config.yaml
n_layer: 11
d_model: 384
n_head: 6
n_kv_head: 6
head_dim: 64
d_mlp: 1536
vocab_size: 7423
activation: "silu"
norm: "layernorm"
norm_place: "pre"
norm_eps: 1e-05
positions: "rope"
rope_base: 10000.0
rope_fraction: 1.0
qk_norm: false
attn_scale: 0.125
bias: "none"
tie_embeddings: false
parallel_block: false
init: "uniform"
init_std_qkv: 0.0287
init_std_o: 0.0287
init_std_up: 0.0287
init_std_down: 0.0
optimizer: "adamw"
lr: 0.000911
beta1: 0.9
beta2: 0.98
weight_decay: 0.11
lr_head: 0.00476
grad_clip: 1.0
warmup_steps: 412
schedule: "wsd"
decay_fraction: 0.643
decay_shape: "sqrt"
final_lr_fraction: 0.1
batch_tokens: 32768
seq_len: 1024
doc_mask: true
train_tokens: 359100000
steps: 10959
dataset: "wikipedia_en"
Each number is 128 + 32 x the weight over its row's rms, rounded and kept within 0 to 255. Layers, rows and columns count from 0. Numbers have three digits each. The size before them is the row's rms in percent of the matrix's.

# layer 4 attention value, 384x384, rms 0.0584, rows 246-255, columns 288-383
094:207083160167160134086150097156118126110152098115166127140121124143166097122080147182117059077109081143179104169116135127158129129185154084130080188057090160098078139093122084151120096158156084120171088163157155140170137098186161163151121099179130131131140071070130169125107155104128123136
103:100162113141129110120139104135110133115063148155145084162143159142086107177078077123135191127122111113125126134136114114103127105118144152111095100120111156111101092116147151139131092151157103132089170133109147098097095094086103123119133085150134169144118113153112158124092130096103079172
098:104096133125153103095124105140120177145145087149108116144102130086158138121126215121083093104175148107072120125064094155166110076103123155160114067142116170171122161185128097074092127128112189108117136148095148122165114177193130160075164197120135124122115147059135121155091200106190152108
098:146124088131133147154142165095156114183146188149102106140144097120148107175114079179069189132170113178134106166094170118095044092118136067138112138149147138140072109036148111060134130200178067149085170126143102074145092153055141134166194089122115170146087133156125200166144129176156145148
083:144067186105170149169156189125218119170086094132114154103134141112077130112113122116176086180140105122157081099158090109108165145094156151139098120180148114135180149161132175188133168152085203134155158151150098135170178119116129100148065150060133165166134110155094071102135076076210122151
104:088128109180093125153118141094125139164043096199103147104120128133097112075154137082134124112117173050119162099084122095081087145102150178087194147104104144138117128182111120061120097136106141144097117071162094069092150127155182131130152111150138113096090065114180145118102087125101093138
097:102146198151182146079116144129153104117106116099119085135110121145103086132131082157134121121069129137175124099139145145155139116091108124162098089142137105120155147163114139120111124117077164146116091194127097131104162087110115090153123152080125135149140135098109120107099165151069131111
097:137109114115157143140110124182186097112133127132116127120106160129117122124103118143157130119129026141159081141169175091132128162105105096103087151100163147168124120149151152219148134149094105117110139134129098072168120160149091094159124180119087175157161083130104133129116118122180149147
096:109176144067101132153157162165120122089093111117141135141079138083157115156097162179108156167174184125168110071055091166177115069055121153151096118080106124144118072174139133122096113143100172133144115152155167144171142136129135127128114159115137064148145167069098149124131138138148062044
101:132175142147137149158172141138148157131094120166134118179163101148165155065162156068129098142069128098114109091151073159173116086116081088100158132158152101161092155138112144089141137120134140123109099116080134073083124157157131137125152122109149046111100127180180171143142136126125113093
# layer 4 attention output (transposed), 384x384, rms 0.0582, rows 246-255, columns 288-383
097:087156058209144158135119146132118057146136121135085151126150153095138101105105118093177113216095132091112077134128099137102115140152116061185093196165186120176073148102152119149184128136057182119115071112115148100078105165116139144106104129130109139168177135135099096110142076070131092088
105:102105195116115118154153097156110122122155130082102102075124123172171135163130118161121142085114103139120170114149116166156106161113029145125123124158072122077129138158142118136159106183119082142177123170086087111138168095154168134196128094120112142076079131114138109204107190026145174178
101:152148113098110124137089179094164126161141115102146091125063123131165142128116108117119152108164108163110078166160134134118175122155097039131111089132143162174157094157156208133105140197117146129127103125148072155123114124094115130121115147098105156149154098150141126089164063162128153108
103:130164163139081122143167121125139158131159155151102172125138143179176101151129187074133111103127146084181157120081043098170123160112063098202147092148148084097103082158101113177150148164149106133197084104146205168117155101126196150160164171133123117065131123103106118155126131121117138199
074:144127136097112141075167172149110126138080125076165091128125118113123151096163121090142137113146130123165134139152107117169152065138180197131141089148109138090137137118133070124138128129114099086103102133074061093114110100135121140073133189138075134115129112121102121085140133160172146141
107:124142160137110112086118126159122104114165116123069086109114166070106063091157115126127133136161118112134106127143154127073153153180132113100185143184143074068121132140122053143161173139160132180171134126210131103161078145132146154076130125176125153143133158112146160157112126144109122185
102:071165131079146135148132114092157180139155170108111134123134109121113099086146099095111176070121138092123129160125076170101124073081112115094066124119135115172147113141141133148070074118118066133095145103150113117126173122144118107126110132139102174115126132114140126110080087148118196136
099:175119104165143158132117130168134120152111153143221130118196133160107182108108103140189119141069133122115171094137134110155150154182113196084128159118152097094161156113162143099117148155136128065080110105117110121096099099159124129119089117116100164137110106113107115152110138138130086101
099:125118120081143159111122192132176132111154150148105087085135140121189125096139134090146155110151120085132078147121102102150137150093111105073088108144144109149171102159162185129102086117134104101152103130111083111110164139167113151163127138131182121134050080149171059091137101111116166116
096:121111166093109114092111099136189118176119102115138095129137150130148161111070172147075093116153122075147140111129158140156141139139147157147195101159109105128088102195088138128218121086165147129143154123109140073147086152087155108146117171089148163212100144142142086163155083140175126083
# layer 4 attention query, 384x384, rms 0.0482, rows 256-318, columns 288-383
093:217148144174135125160099124104158150121107148137152143121190183108107158136092167184131121154130172099133151120127095092165110143119108131164131147116164151055173110086127143128126116151127139098132153121118151127120135114095162071133124092114133171094169132088154151081111084094129125108
087:087137119066168136067170136172133153147092118094086062131094106152123093137124108094060156101145130109123115115101145139062189111131126135127124147107134095151031141088114134097109102135155083146166122096077138139142082174144089141142122127116116086165111118163134107163090177107124180141
087:101150109107143117150146164126165117113202107097124141151037053068105135153140134115075102117142137185140097185106156138129142098159097107091142118141138104193070173140124108112150195118134085139163105150149082072128125096134117129119137134147124131149067169094076125162196146185137150147
084:107152141102169138160156095070125102098134135126107129200154128102115126110158166072130116128114109161088094134155198137158093105115134112173093093172141142094165089078117089150110124139157178125063125151188139123132116133094125124136134102157103175087160152083143149111080145157138064077
095:186154137143142106105129164139104117158092130161148136144171107069152126165156118150172136134125110115150151149150159148143164136107089120158168076110105111082164147165126084106112073140114132078176174155167142142189093112157219142094174138098136145085147112152122054139180099139168101079
094:144118097133152128103169145118180109133129129133161143124171189069161121144093128150142151182154158145158139121116098211131115156124098129131101120157079108060176068092121127162120139172108110132108159197188135128085119112110120073119153146111123191087136124095127185100153143124077090158
085:120093086134089135106135122118113121148164131125137128141113229142158118117100154118155147107170175118075103098129162142097107161125185156100114141128084150121060107140125170126126063090129050138095115125113177110204164129079174106141132107117136112158115107158125100128088116154144120066
088:113099098090104179182139178116187140114110152100105095104156128125128136108128108078147108124109085070086097129065121160099143059135119136141126171143173125165151124126122120107141173082126099184128104134149119131126062115111142110141135115105085079182084227128116180135097133081104195097
103:107143114150154052113103109133170133113164151077140137172145120164199138139154155161116088114113151114175162121202076118127127139138154169104109118138090154089140130138136202095123100117121119138180159165070136176141161118118157125133149118128144122092144106119121141094143118120145084172
087:097144083158106140134164119121179126110087195123080119160100162166150143130139079153123110138108122121084181168123138134119111091167112139142138118157135121175172111168107168164162137127144100090088181186152112118143076100118101070142192131104068122119138141080101118105098129135116123154
101:160134081144102144133104169145135168179053159113098119120142051181101135111140092103081117121166095100105117165102168095094145085151109128160193131106158170153106087126126143176183191091126092055093107125084078137121114144116101144165167153128100126160068141086144123068089130127149160167
098:136089147143163117145150146144201121141145107151110142181173145068190144119216128072117140153125161116149093104161090129112148146148121046143097158167108069133111171174143144055120086083144131229125120144178191183182076126168125119092093129105170173136157161125136106143103137133120163063
093:117161083130080126122157198135163145126158101208137112165123123141153156099153106170071109125108139132138084168117115115121157077133075104095109130144098080170100131079138120120169210067160111077122110104113127143062128147111084110116185123171156143167107118066163121130143182143133170134
086:150140125149115143090131129091119177106152130149137177129173119178200188131170133121150080126094154106191058115098078139133144114122153145087076109167143140146145095150156125118145123113065202161136163109099179115163090141134151133156148148084116104160129089142202098101083158107096123130
090:095054170090142133147125113104158093084183100127149118124110121160151104111093121123127134084147069118161082162191110082169127164155119132128123157099110166170136116127167119113173056168168158160155023145146135144095144095150126140172093121127138140095157098105089142148111071161148156100
100:088170185140083147144134151136029149141182133108187087164120142094126149150120157189146144094155117076128176090116105213164123098161126095163113084192121138146122146144088090086135128094112099134149118145130157116125103128158173131119148095153086062106144113082174109126080114137120102105
109:185174156110132171162154090172199135135141098157114139132195135125142150151108117122148079123115145170099147099109140193136092154118161128178110162139174101143151148143127104146100135094123124149176160154214167150066150133129116151076101159086124115186133178120136071170149125181194090099
099:163139163135175133152135120119154107120152108109182121088188094101133091103153201191116062099156134097149089108125079133165155144099124102099117164134138110140165137100145118104102086118154123175178116123197149142112083120135171139085105135139108087169126141072093078170118144125149104044
103:144105129144164089091098144155174133143175147076128050119154152130116078141127155132098151094167100103069139117065084119169107102134120194113113160149138129148082067123111118193126137105112113126141105116109119128095122147070125196120165099113091115166050140150121121102112132133080147122
086:122182176121124095107141138130129125156157170146139092174148079118105098121069162147084158098152190146153152090087113121148129130124163127115108112164140117100110063157112153092140157130164088156133125094076135103180129123075178156122126090149120077148116138132122123120179138117085089128
101:163206072106137148089119138179164115142146128064142149164196105091179165155121151176114138069190155115105158069150069164089082112147160116094073130112125086080142113125123148127131094118140122154128123150161142072171080139125145088129112086140060113146107085128110137121075097107060111178
097:121206106137103096126153158150072110156128149067136189105167083154150162093078142138055144115150153129175145110108119125116126119150143157146159080097040131106129105203114059115130120114119153123185146123167125169109106100172180149134125098165057132112152119161168203165134164179096113144
097:108115137115148126147112086150107104059146128150138102137092093097180100118132138096110096141108140110121107114114132099163108177155130125118111158123129108137116069134209152130051061147072117143158154144121183124121086101120130145148133081072124118108224170099124103148142120204113069136
101:146151153152175137146144097144117131063155091148166121165185108105136119158094120117091097110101144148148066091148061152066152097088178163145094142121158176142067164157094144167129177155127112113193115148152128108149128089131124093166167176147122129144099115143036181177158148144132157097
113:081133077104153138096153119170111125173108075100091173150127100152128161135118133094121121132140123178154149115140170109100118156111181092139077158062132174142081168121151099070101158132131131134090165129144139105136131143127130114117173125117126155153139100122108130149145106065128128144
110:141117085129153147132113121114130148057110136200170151092116045118127127098193142114144154174159072117170062125098086125107178105100129158128161129139199174200123157127177106150114134140114105159127090245111136068131136087125128105160160140124117168107122096106075100151147183150145136180
096:135108208158119135120169159144090142116098152075202118093175109144104153114146103161148129147068177083135091157066088133136143141093106096092162122190082082088158165167172129168099101151119166112137122193127131126143136182134215096115149094170133095155139173091112117156101159143131098130
098:114096131076135149180185117136138114121176132151007131141151086110146147130105134073107109160134115124156081109135157120100119086125131126125158101123180150136084135097091087138109197136105151153116158075078110146117134123097091126177128244134096176120082126118094134147132139177151129097
096:152098096093139134193167097173129188114083168116095179073138114165140101142085113230108065056202095115132131175107138123113156130158164128119144101094127193172136121081110114184161175103122086108147089049135147124080095101184134157161083107175094166145108134152139148140155100099097175138
100:136114141160154167174101153129077171139072123127142169056122114130134110149067092205137087122164110133153132141146141122161162102089116078148126102159148088135163112117114186151113124166167107145132109088137140138094187181096135129080118102116125094098109122154153116113185087129117117106
100:109135112103137117142089154125137127096073168127087099128142130129080105144187096130116157168143174128055086113079158154099157119144120163100121155114132099125108150173165144192108182163105121083106140175094117140120134093130125098187167088128138170135143124111107104167130110176207182148
108:161157115130099129125119151139101128147064124129090133136169124129162160135115179127106149074150158129163161142113122115174132140131148143096122138170115138035101140106120038128153170120106133131193147130163101209201141104149161159108070172162156107154078179122138175131079214130125138121
090:142159111143133159117117185107142141162160140082126089141146141102061144116157125102172126064142121080136114176118118151125118142111124136079187108134140050106126066136123189150094146196101124073150163108146068148157119131124129158150147185118095116124113108105117069144120108156136082084
095:118138136153139116066083141113181115100138045149140119121162130139117093077113133109141112163122190171205103079133103151132109131169138110119115134103071070104132137118112126104131119155132154146101107138083146111216142117162124104086097093084144135145167098110094101085154126158098145109
086:137121153125172120121110118153084169119171120150140091101101074147146117099152134155116122105114094122063142104104176160121157084164200140189147183151136148183077148091122144093159126106124124153080078205168137080097099136133111108166099126126070137178079137199154142150174176119116182150
096:081161193060139165162160124096128110150204149113130078103166123072094160146142123125094123079140097109065122136122088123152081111094135183111117171097127178152201104129133153135150174123142112125149065161140143129035132086130108125158150135154130123162076149115117194128108115143097145111
093:105095081136069116136122195158142120182146032095171119121119079147099104064126166091119135124121120115151095119114121175075126142130106100125111108084081145180042115109128160052105120126132123119109115094116078100182155149056149142163148110134165102168109124144130075103157157140146173104
087:127088097098087137069107186161080185173148138131134115136078100114161131111159097126025176050174176165147132158164125082145129117120120121112082109140073132206136148144114143070153101125152102140077115146146150140111169095136164102138174136123130129132128157115130140119144090063135148176
090:103138083105078154116119108107174134114130133162124114170137119178130119108192103165126102098126075119157127186113108088079119138167137112128122151151156131206109139169092154121147151149095091105058125152105089060120121142075096122121110126120162100189081108089128143043169161135161127171
095:135189131210158097146108160135118157087149049159112122115073151112132125106133123131124118182117114189174108119150119118153150128142095088145147092116160107089119184129129088127118080170160181141117161128116129130120170108137121127141157167097172119077184081152090114139122170117096068148
090:103103095115111140113116148146113123121093162141149110128141063142129132115103073132124176147138138156146136158072133108094124093136121130127070067172144128133171114145126148098142141085077120128085149155108127069182149116123106124114141133146095112119145199112142145093117096081151148140
091:146138134139105118156151146130165120110102111155151126132063183162172147125159127126089139186204118138123051136149113116156166158135135084122167153131136114161118186162105043139135089126141152146089097091145131093188107129098140103152137183113175140170130083097128114102127097116142136115
088:149191203099128099164129097076100132117124096119086139111181115141091144174134139084148106108080154151159121113131166142132101124105171117144115106138144132055157133108167107114100093120169201117164141105156113206107169149134118134147083124146101155144151122165192121185093157179103115118
090:152095132138109146133168138184124092136184160108149132140083155103124082090148153120084156164199090114128120068180088101185128115154167126101157110127139118154138126148097113112140100111114129142164163129116133060093135149137162140122097126106124148105140111148135120136118065135174122144
102:160163169117134145146135124132151137077123096175086084116105077082090110107154160130042074215157130156142080134153138135183136169099093139116081084128138093134158129155099094145104121105111203146145221137179118126101114166134123189112111144119144094107158151108185129092099175151129100102
091:133140154140157095143149116119101102086095109121169196108176171104169133104121144140159121153155119102123089107156162168167131127128118101119140148088145139109129175085147132105098068134075118165135079065161163182128118122192154151158109137086099135083192150152163103163129087184159117097
092:141139154131105057089110157162081147145159082077164086127098146092105076165110165185135109109185112097064170171136062139150150099091101151066184068140131179130086103130084098088174151107134096111148075150151123151123181166135143131132151165122136121124112163150110133096161143088130149088
092:168115130123120124093158137100149108141179183144136090114116155154129116156056125085081135124142072142123067119092180108156079113130121116130101144062118155136140080143138162159118148138139105080112086135109149127149159134080103153154125133158089047080163150193129227104142144168109166109
097:177164154156143145145173125118155110144130108059122139156132125112130148116158125163115137143133159190128168065082140127094070150092118156145094126130189043077117127130135141080074104097185163158147198154147087123193111146114186154065113139147136078185154158074142061120132146080043111155
081:167171110137112109172189123154138111144085113067150138162124175142081125159047162163177101102133136063106196095177099143176136129144149136158152102102049090130179180198079144161097126113145154134093118159109126138071158139112148111115106157167105135156166146101123170097166149169140084171
098:123132107130058098123104197144108174088111104130176133113118078035154098075241178155092120170083159136150093134147131138165118100157129078108152120101089115161110121081121138131140141093113099108138159123119164096190096102189128145139089113120154195137147101081160109108110172117097151060
122:103120087149082134095138157134137138187162154087138109157084105119073144122103142119063198086122134176109117097071137107108128117137167121128149107124106094156126098161097126124226161116142119069099135157128096132126153108094123120119198098171100088157070146129096163085116123081075115171
117:138131128162113099145171123085118072175110119061233137117133129148108155113089112141149107102103145139165167091179111101107148134072127162130092159115106132093139110155119177096073113079187144142144183100146132194091102148099158117061155109108127154135176139117151146133157220133101057113
106:135136124163105099125120162153150139105130130131121135140117211194117113207136156105096064074139155179119134147174189063117096132120123179103070156103107165098130113136131137094149181146122107035228132098125114143195097095180097136149110169155214158140102129091151105097158157097135157106
104:127144153130069065088135102127113162190142123123108136104142122091090198117185159080092121082111138170162100140131155185130110166145213107163107176111122162148131115160119129108122079056107148166189121112141175091164153135157125190177167163110145155173120110142155105114092149093141122135
096:141101150121125158141131124140099070101165105171191073116082095089146131107138148121085103113086092068160086123194104122118155128098101156079097126116124113051119170176108135115086082165160164207115156132143203146158056149126122125150126140080091104075086109087131109143153111097139120122
108:112164063100124091111081075109135094141143147118106113179126157202133152114082119119130210090159128197165149098124119148186120110157152122112119102084092101040115081085118122187161132179084089144108113126138134134040168143121095059130132052115107122089135122129142150130084125120127168157
104:134192075156042133170182159185136181142066188092126138114150108162119116137124113125105099108178142155111158110173122122133147154166185079106126127114093126098123111152124100122142158128112125114111122093109067140163175151112142136106132144121146141121160142116186150108155090118092092165
111:174133094120066111153137191195149141190133155078135179086135114138102137168074076156124145106096079181133196144130152160128103121124148064165128089104084124123117142107131105086142150124171103061132134109136049134127172167144138133101136169153136164164137094142121143082190133119096090133
111:137180108102086102127127148103186167132063200171043139163110158113083108149081100129075163153194172153123170116100152124128049114143115155176121081100139095109134084113154100122134120123101154093051227076116096132127171147049137158141147105113115129110168130153165125114099136103119113141
101:108140144058109111094111124045079124109135134117144128113076125153103094124146113102104147094139159096119125106128146178110124098065109122096109153123169084082099147179128180140084108162080128166121109196123197134111115095097111155144116103053136138124120143166116054127122146129101145150
108:118143119113205141134096172151189132066129116106131112168095113066107157160075106146158123169161154074101143090150144149116134125143121153131136154158146129134078103112141046147142118120150149130081124117101125070102083135111123123122117113119118141118140126101099150191154109107183126105
099:095180132146087161075091146132136111118165120174144075206096102149181168053155113138097161098104144105078117116117127148072084147163158127111138117080135182129041144142126090139080091169083068131103119142128144053132166172164135152098138142102119138138111118111108146162087121168135127129
# layer 4 attention key, 384x384, rms 0.0479, rows 256-317, columns 288-383
088:104123106134150129075115145111149096143051115082159160155084115100162078149106108071103152127122097082164118119141105166205102119119125108134117166104167106161072131125124115051129120131092111129084113112061090138106101106148075167176065126102109144111103103114149137143120192113149096131
087:163120128175099091131116110130105100114154131158145131151085187130149145136138127126091097124120145144090136122150136083125075112140142173126169092101070141107187107123120131141114096082104167154132068141102071143056126101146103098123185053197145121094086115076132147086146098156137129090
085:135139143153086084138186092132138159148168076148082111145160106151107098071136147203172094149118102170109185173096154112091072134155126155078087143132135137088118113106121063119162171108148147107119132107170129143184121121125101145068138172180149146161091151175172166122137116115119122114
087:127152089139168150104100186129168172122129151158171101129143127106111142053155122134158099173110173065175161139100124165164189147081147090115101138156151087101100093136133157120146122146118101161126139110175183081171109119036161060122116130101178105139147114112142037134101143114076083160
097:145133137178183080160108117106080097145156141161063098092134127168129172146103103145204135121114161155182143149111160087147147152122139093133127129156140064154163108196111123157105086171081213133177092130143175096090154091106141113083154176083122127116176125028192121143108140129164118146
088:144130188147177105119159080093077093150167144175154130125159093179111124111137117124136086100176133097159095091169120136138141110138128067151081114187110094115140147144161115140090088150108148165162092104105191095181122122085158188103187194062152048119159081076104151132104117148103128154
079:105136141159160086153130114134109128191044166092163080170132118147131126198096147137192115108119121200107125167121127173111129076125118173137144114112103145104134139087158133129123159133150102161146141148084096153135088165096108127181134152110066114073141196150172165158152129140157118129
083:177144096135104114171133135182116135153114106118085185108059130094129118202146106130042118107148126182152170184159131130076097151103114154109127123148061141097119100190095172134129188108131140151122106092160065122117196141134099148093133146139177164195104155160096144112162159166120223130
095:128128090100128108077137100112090146210151117073142129058119116128209143107145162115131134147174107108064151104129124115096152153157135158077160215130088114142127145125145118105125157105164097135139119096113134102131091120078105174118133173124146128078102133158116173143126117157087089153
088:119127100127132116119133134188230160106170107124146169140118174098093113105147153106083123171086087166124128145128115114189128118125115125095114114099144181133129199107128161116157171175173159095039104164104166129155174141133108120129076071146150140141102127223102119083155135114093173093
086:143166076101109118100161179130170100095127130059175137143109151094137077208141110121123077071167118162103149149171116128126083090129096135099103168092156185120127154092087121199154135115157112114088155160114118138119165078171111170133078156110192081148073119146128133056122111126147177113
104:103149132123104103149178121084070147126118159133071099087117105143125131120114117106133149155106108076128118090093162140061153164096149150126093126146115100122182085161141122104119047176098122209177178102150129134111063159107111078104194167074120098159190191121161118158134144152114115167
082:141112110110147123150092196152125181048141134111107118117102052127145149131164111107162137115074111169126162156132093097119141070147135123150107135136148146129189104145115114132175160154167097039130094169161090099153063118191081127081015159158095120141124168073147128105199107142171155173
098:160133174107124120112105141124133120133093129144087152125099111105092104147161153088166145114129097142171133115125150131166137138107088092136062117134137080154138117140159190157063098173127128099141181147085126138089057163144144122118142148088133154076186160123122125137173097142129148182
096:150158128122118164133106142116141096178089178122087116142165104158145181136072114099092175121111089152115126085180131119063100154110134188145099146152119144146067112122097119092216132149098125158087178085181133131150118105088051107070107114139113105185153119162144149135069108070092146160
106:049109075056125101104086156147222139094063150145117122143104078128128101123123099136092120108157164194139108145129126147141149113152131119098120109071151128178161128137137148137133152110188117070105157172122167128113110146170135139117124126144110176087083144128086117142121104109168155172
106:112150161108175123134049061112125157167120150144151092057118138078134148120151090084089096129071130103190052131094146091104187132137126128104132132150120107134102199186165120114080074168106180139180076128124160123159146173081135148133140144096133171134160110140122128168083154181162168079
086:156157163099098125154111102153187138143143084133170151090148152129150154136092121128140146118081158142163114127093100126097110177081157160141087164095120113139135128145145145140092140130171077214231156093138162178085132106115083154100169099130113148134158130203112159126136122142124151108
096:195178152135162075133128107096073145127135124098110176080134077078118110170155189133134114131116144184164151158104141115153083057124091119107161098109131159100196127153109148163169127146172141147162073141139091110117091139109105115125142154177130143146153163094098078156159114103145138183
134:104087153127114121117137126164173113154119096118138120148144118091097132133123121142077116070123066147100150131125147123122087129151121145103159139140142127122197167123117147187197218068201086078136129098133108149129160121139076103149138144207177104124099120147112126045121111138117168100
110:113125066126167071180114080134180134165066122092158099058185121084108128126110151130124140130163108168166139122165143096138150138082105138065100123144142147155150086164194141152091178097144134140166111081088185111110168145149102158109118188117090158138102165140153155183111103101101145151
103:117113100125100088150196191172149136146069115142126156181125135144118091219151076190099152097129121166096185115115145143148141090159102113095170129136127151098149126200077138115157194133124160065092090133079106089146139114101086135109145118203124147130108148070135140122095102094202104136
096:060145152098159138136138117157171159153143175116195128141124162084045152065059103103139119109086105169142108132098156134122089188135150129135122122092112063135118082164156140143118104125151130189163109133163153166162154136121131110145147067090120109141180143188111138093167092140121158103
099:144166125112150102110131063105121091144090084119096115140127147149223112146188111136118130162099138150168058166088136139087126093102098111136119134172118180114149185102122133112128113132117102139116158145084145062147082167142144163148143177074066102114156128146113128187117139167131096152
113:129116126079112100159120155096110157161073110189159092151074079147132159143144091106138133120105116062086125109140107075136125081163091159097124182167131167100108110119117117131164084175098107103145113060104083122155108088113106137132128043125100106104136118100126159132120118097136129105
111:200143127123099167174134154155239112097123130132165152200114184160114151152121081098144135177077079175108071141148132180127095141158150149141127149145102079184063122184105120120148142225146096098155160128128120150131111131138094167159148124174117092143122099117114134153156172094068134082
102:060141137061130134128147134163235134112168127108164156114128131073083125098095109151118149085106084196127135153108113159107070129083119105132108155121155087179155140193098133114163120153191140128124125173115096154187117092184081125114138112108124081144169143111214164158230087140153145135
098:129173176113103148086116085118148162184140098115087132116111123113208114089150123152096121150128108106160086124131164094105159105140146173188160124124047178080121156078138126096100112047105144128093122138133128096144146138099065125113119064053145150034133131173104132097101156163108116134
098:134168134110121167093136147158120152138071086101128107104120135158185164193141134152130130159150186158137102148145087079118163090089116163139113123173084142145084119115168100143105169120104181162129134110156133120072110146122112156099125196164089200142089109130127148092070096098156151122
098:119137149128154132158141105112134154109129092077125110144162113116148112130141168182124067184116116056163105128154139133088144097158156058077117141141128165108123124092149122139124131155108152154179110155133118054174144130099135143108150143111137165124177087132134039125143170109198100153
098:163148125117129131160120115132147106149186157146185119122114165127088167112064122102088123160124119101109071161105149135112129160148134145152089110155140129175170119173104161116137103103156132168119125137111148106091159159170076134138100134131172083143226098139099153127108158133063171066
105:079142097150097132126170099172133092144098102149118117136121153137157136168133093125137142071189141142117139143153119152100128151056075129126121161130123067111141117110127144144081148085161070149151174108070140185135152112166117219088196158151115099123063189112134164096150089071086037120
089:176099119100191127187125154131105082122091136132191118133110174167060128167090139176161090138128147110190115100176131137157147144152072000167144110071114157156171115113142099095063075168085147145087155189104152102070149172157186087159115138092135105102142103042165093133143119077187129168
091:137112115130159068156066108114086141087124100086109105086144099126160119115075084149152152085146107144095144140148188092075128095167158180104156192152110086098142101078135164139150146092166121174147137099129126166132130098067077138155145119129124124137184185177109106152138095123098136095
086:093142086174081137110138148196122135124141083071160199138109182066170121121128145128078128132088118188073101133066129136112105079114140169097118108078118206147095144184123159114167180137104144149082136112183068166135146144133085162116108046159121142079090161183104149141124109164090175089
090:106112117185124146138158158127129169137112130134144158123135118138145152155132124099120132160081191172098137136104106194189101114189117106153142080102080174158123118117146094088132117137117150118099073172168091155127196174151129127101119149184127191152124107082155211093113095159178172095
092:153173144129112114145104094144127150127161059083076139091160133090133133119138146169119106125109103075090172142130225104094089150128139162118162131165160124109052092074109097173154181079155109127168176146103113176143116082132133161100151101200091179167061178170109129164153125130088136114
094:077152139098086156115149117181134166137086124155085090042094158123130073137169172168149115094161110178088146125145171106125109141184154159110123096152146210133136137165106055056135204079162142113203144109168127150094141134092111177128086135158101153159116150141125134165143160182125129111
100:073076104113105114079108150193190133100132154083125078135087155079120108113127167091073125158100087175070075121127139107131107133132091149125101148131180223156091168144091110101173167115182075092070183131211139128146130119177095107172122124156113126129077101196114094103143138126137183119
103:186182135141094105167128071142118143137152121149076167058149061148153143147160105154141162145114167081142178114110143123111182162094146112136105086160098104150158115154171143143126055132120112151231110130145141059132090179093100130031175178085134108174137128113142108082177178143120123169
096:095106106135120128098164199164156137121119172109132140176090133120137129156116142175108119112124145140136152200109137058094134144117153144079141182121146114105122170118079120120157216073165123124064142109130184132087132128102123062169100105154130111168117175149084098094111113130123118107
096:120122171151085092089130117080157126144146133139093116146123134141134151146128106163150147089087068066134178063088138171128149141088123118156095049099130083126120104109118100130137096135119120135141181104120091109057078107153159104128180149105118096121171173102164088127162130192143123198
103:131107140117141112157094115101057137159091092156135112133156141163139191141091122087151117157126134092140113166117101106124134100107160153154073109170111114113121120146175175124053073089076179182164149063061180139152082153154139156112154135101078117077113126067141108137081105115157095116
087:077164102119165134091122070148134127177123114115130082184111105100148163106088153104087136072104061065090173117110178109073102175125152110123124145192103131141119107127115118018144092156079104112097174103198104170159111142106065156127122150148151134182104139112148129206132160096135071153
109:108166148158103141153090119100053133156191147161127102103168131124098111104146144109186133113084126124170118118073147080145177157124181103157102106138157078124085083092106151097084041106100179128198129109149174089137085150125172124050151103101092082116143158102144078167083122138129152080
087:133143126165157171125139106084088110119129112129087123122137129142142183062066087135153137144119143118141094103144103116078189128113153120160162130128102110129108068132163156062114008093072159145130181139141157118165080134084179087109165134083111155116171123081190149180129139122138093165
096:155138122167133121127113119148173127093113093127119120136113181138127096221153152149125135081120118191151099155144100118128138101145111108127154115094198144127088126120083116190175201153191085058122139124150111142102150105118128118107126166182112081137105148121113119078125092125088106105
088:115131091147143173168168113120153106078163128174129155173194117115104100139116094106094184103153122148119118203083230165162058144124069119108124068098112125114192165172142146139160112137186165090095088172133113097111042168157165070138101124131117128170184158110105053060089051147177158162
098:085130158116144138092126087110150110142153126102151218095086070076106103076168125167128100121133119088112165123125126102165125108126083090109142122135087121147126169100155151153127144108151119127096083198114188064152124094167142102100098107135145183127147134145086163142172137187146139129
109:155135043105134100115130164165190126151143082098122147103115117127135084158174126135133087098097079189111122203200125142149112139158096065115127085136157131137133216110094105163191209076157114083091109135090094097149138095155178118110077122130177122103064116123112121134136100095136134131
106:160156134139135132170142134077078131080123107093100134118126106121127125151129126212163109150107149125111135104123144109109162162096141143195111132145166059141115082085144131123079089115148187149164170141212141127089130159134151132144176152118088116170176144112131125117104107146143142134
099:138118101086094077128119157168126121134131092119130119141105093115136086190157133149146142125129116126140204164136117121163112079125125080119123067163176169099165129130089085158182197124111141096112056142128077147081122129127112119099101185180073133142127149111120093110214119103155115165
110:166129092188157051127121141073098138092205115147160166092165097150186081142133067128172103154071128118122093159102079117108106076143121114088090133145069139109140145113134159131125111180164127183130065165104099100196113095096168106116121078155077148079127154136148111198119148159125121166
099:132142127113148147141130121148053112116127106153095103173102132131168154150131202157162115124148169058112113111161154131105164185123054093135104117159152165137096120072128169163136108093093130092169119044103096068176139108124183147068094147145136122133106139148116095119170138096078106165
111:092100113095156070053112220140129166108093099186122153165071128108093133178060125142099143077100113103092182123144115085168112120143102157159137095104091170150128121157035079130224138142130131070114141130088075145145140150097065109169149100130151141092137154159152204135130139131170127125
101:112175134134080050093147112071160093109116133143090149117193134082153103121082136174083153100089076174169147108136126086126150141113188098113160149077115143107140108127146141085131093121180119133142133139095130132181114111100144081135109061098148163126153124144162115176103113139114073151
109:113141079158145116107116125150105121061069179175125080182137130143052183151098144086094095156196161105049113130165184166148082104124151116119112108082118186138135120162146147091145089104118163103046094085146146143082169129126104138189105101110102114112073103113095149109057104081110127145
101:076136143133134091148193116145064154147095146137194073142094121106130108173194173165119141125128125066108134111184090088148179142127094069067114139166117133181081107075120106150124119074083116107159112120119096116133166193123165163134188192118131125102116150120094144135194115120193153110
104:136105147115130173142127158142105129096114115109144113100116103121172065171232130157176134140122146080083160120151133158145184064156085096095140137177163154162150123065139084143139172135100114113150069109106098103136131125168146154125114132160093110163114143110157144126165136078138134154
110:166144158124196130104137095109119165139088121136163132161150091108067138076099204140159138132151142060088120091157130131154127148120103089115118101157144127114158097111123135119129099071138177125141074087159127109153162164126118092110128043111165139109123130099098168074151175110140201096
102:143147179111155111130095069128132141089146148100114158125104131092107154081092093149097149142149110086175167088176160175137086140125157101118164135126064135121175150187145164081132078143188151163116068151164136146135104071110089124143152103087129157131175100121101134210085140163123148114
106:127115187164137107121152123096132095175131198100132083142143116145157116089155074106097172124114131182138111176096157097099092132081194182139156142089168096105182135135157148120127146133156092145104090102116122109089119099144159062130141123138141111083192164134123084107087145111131161131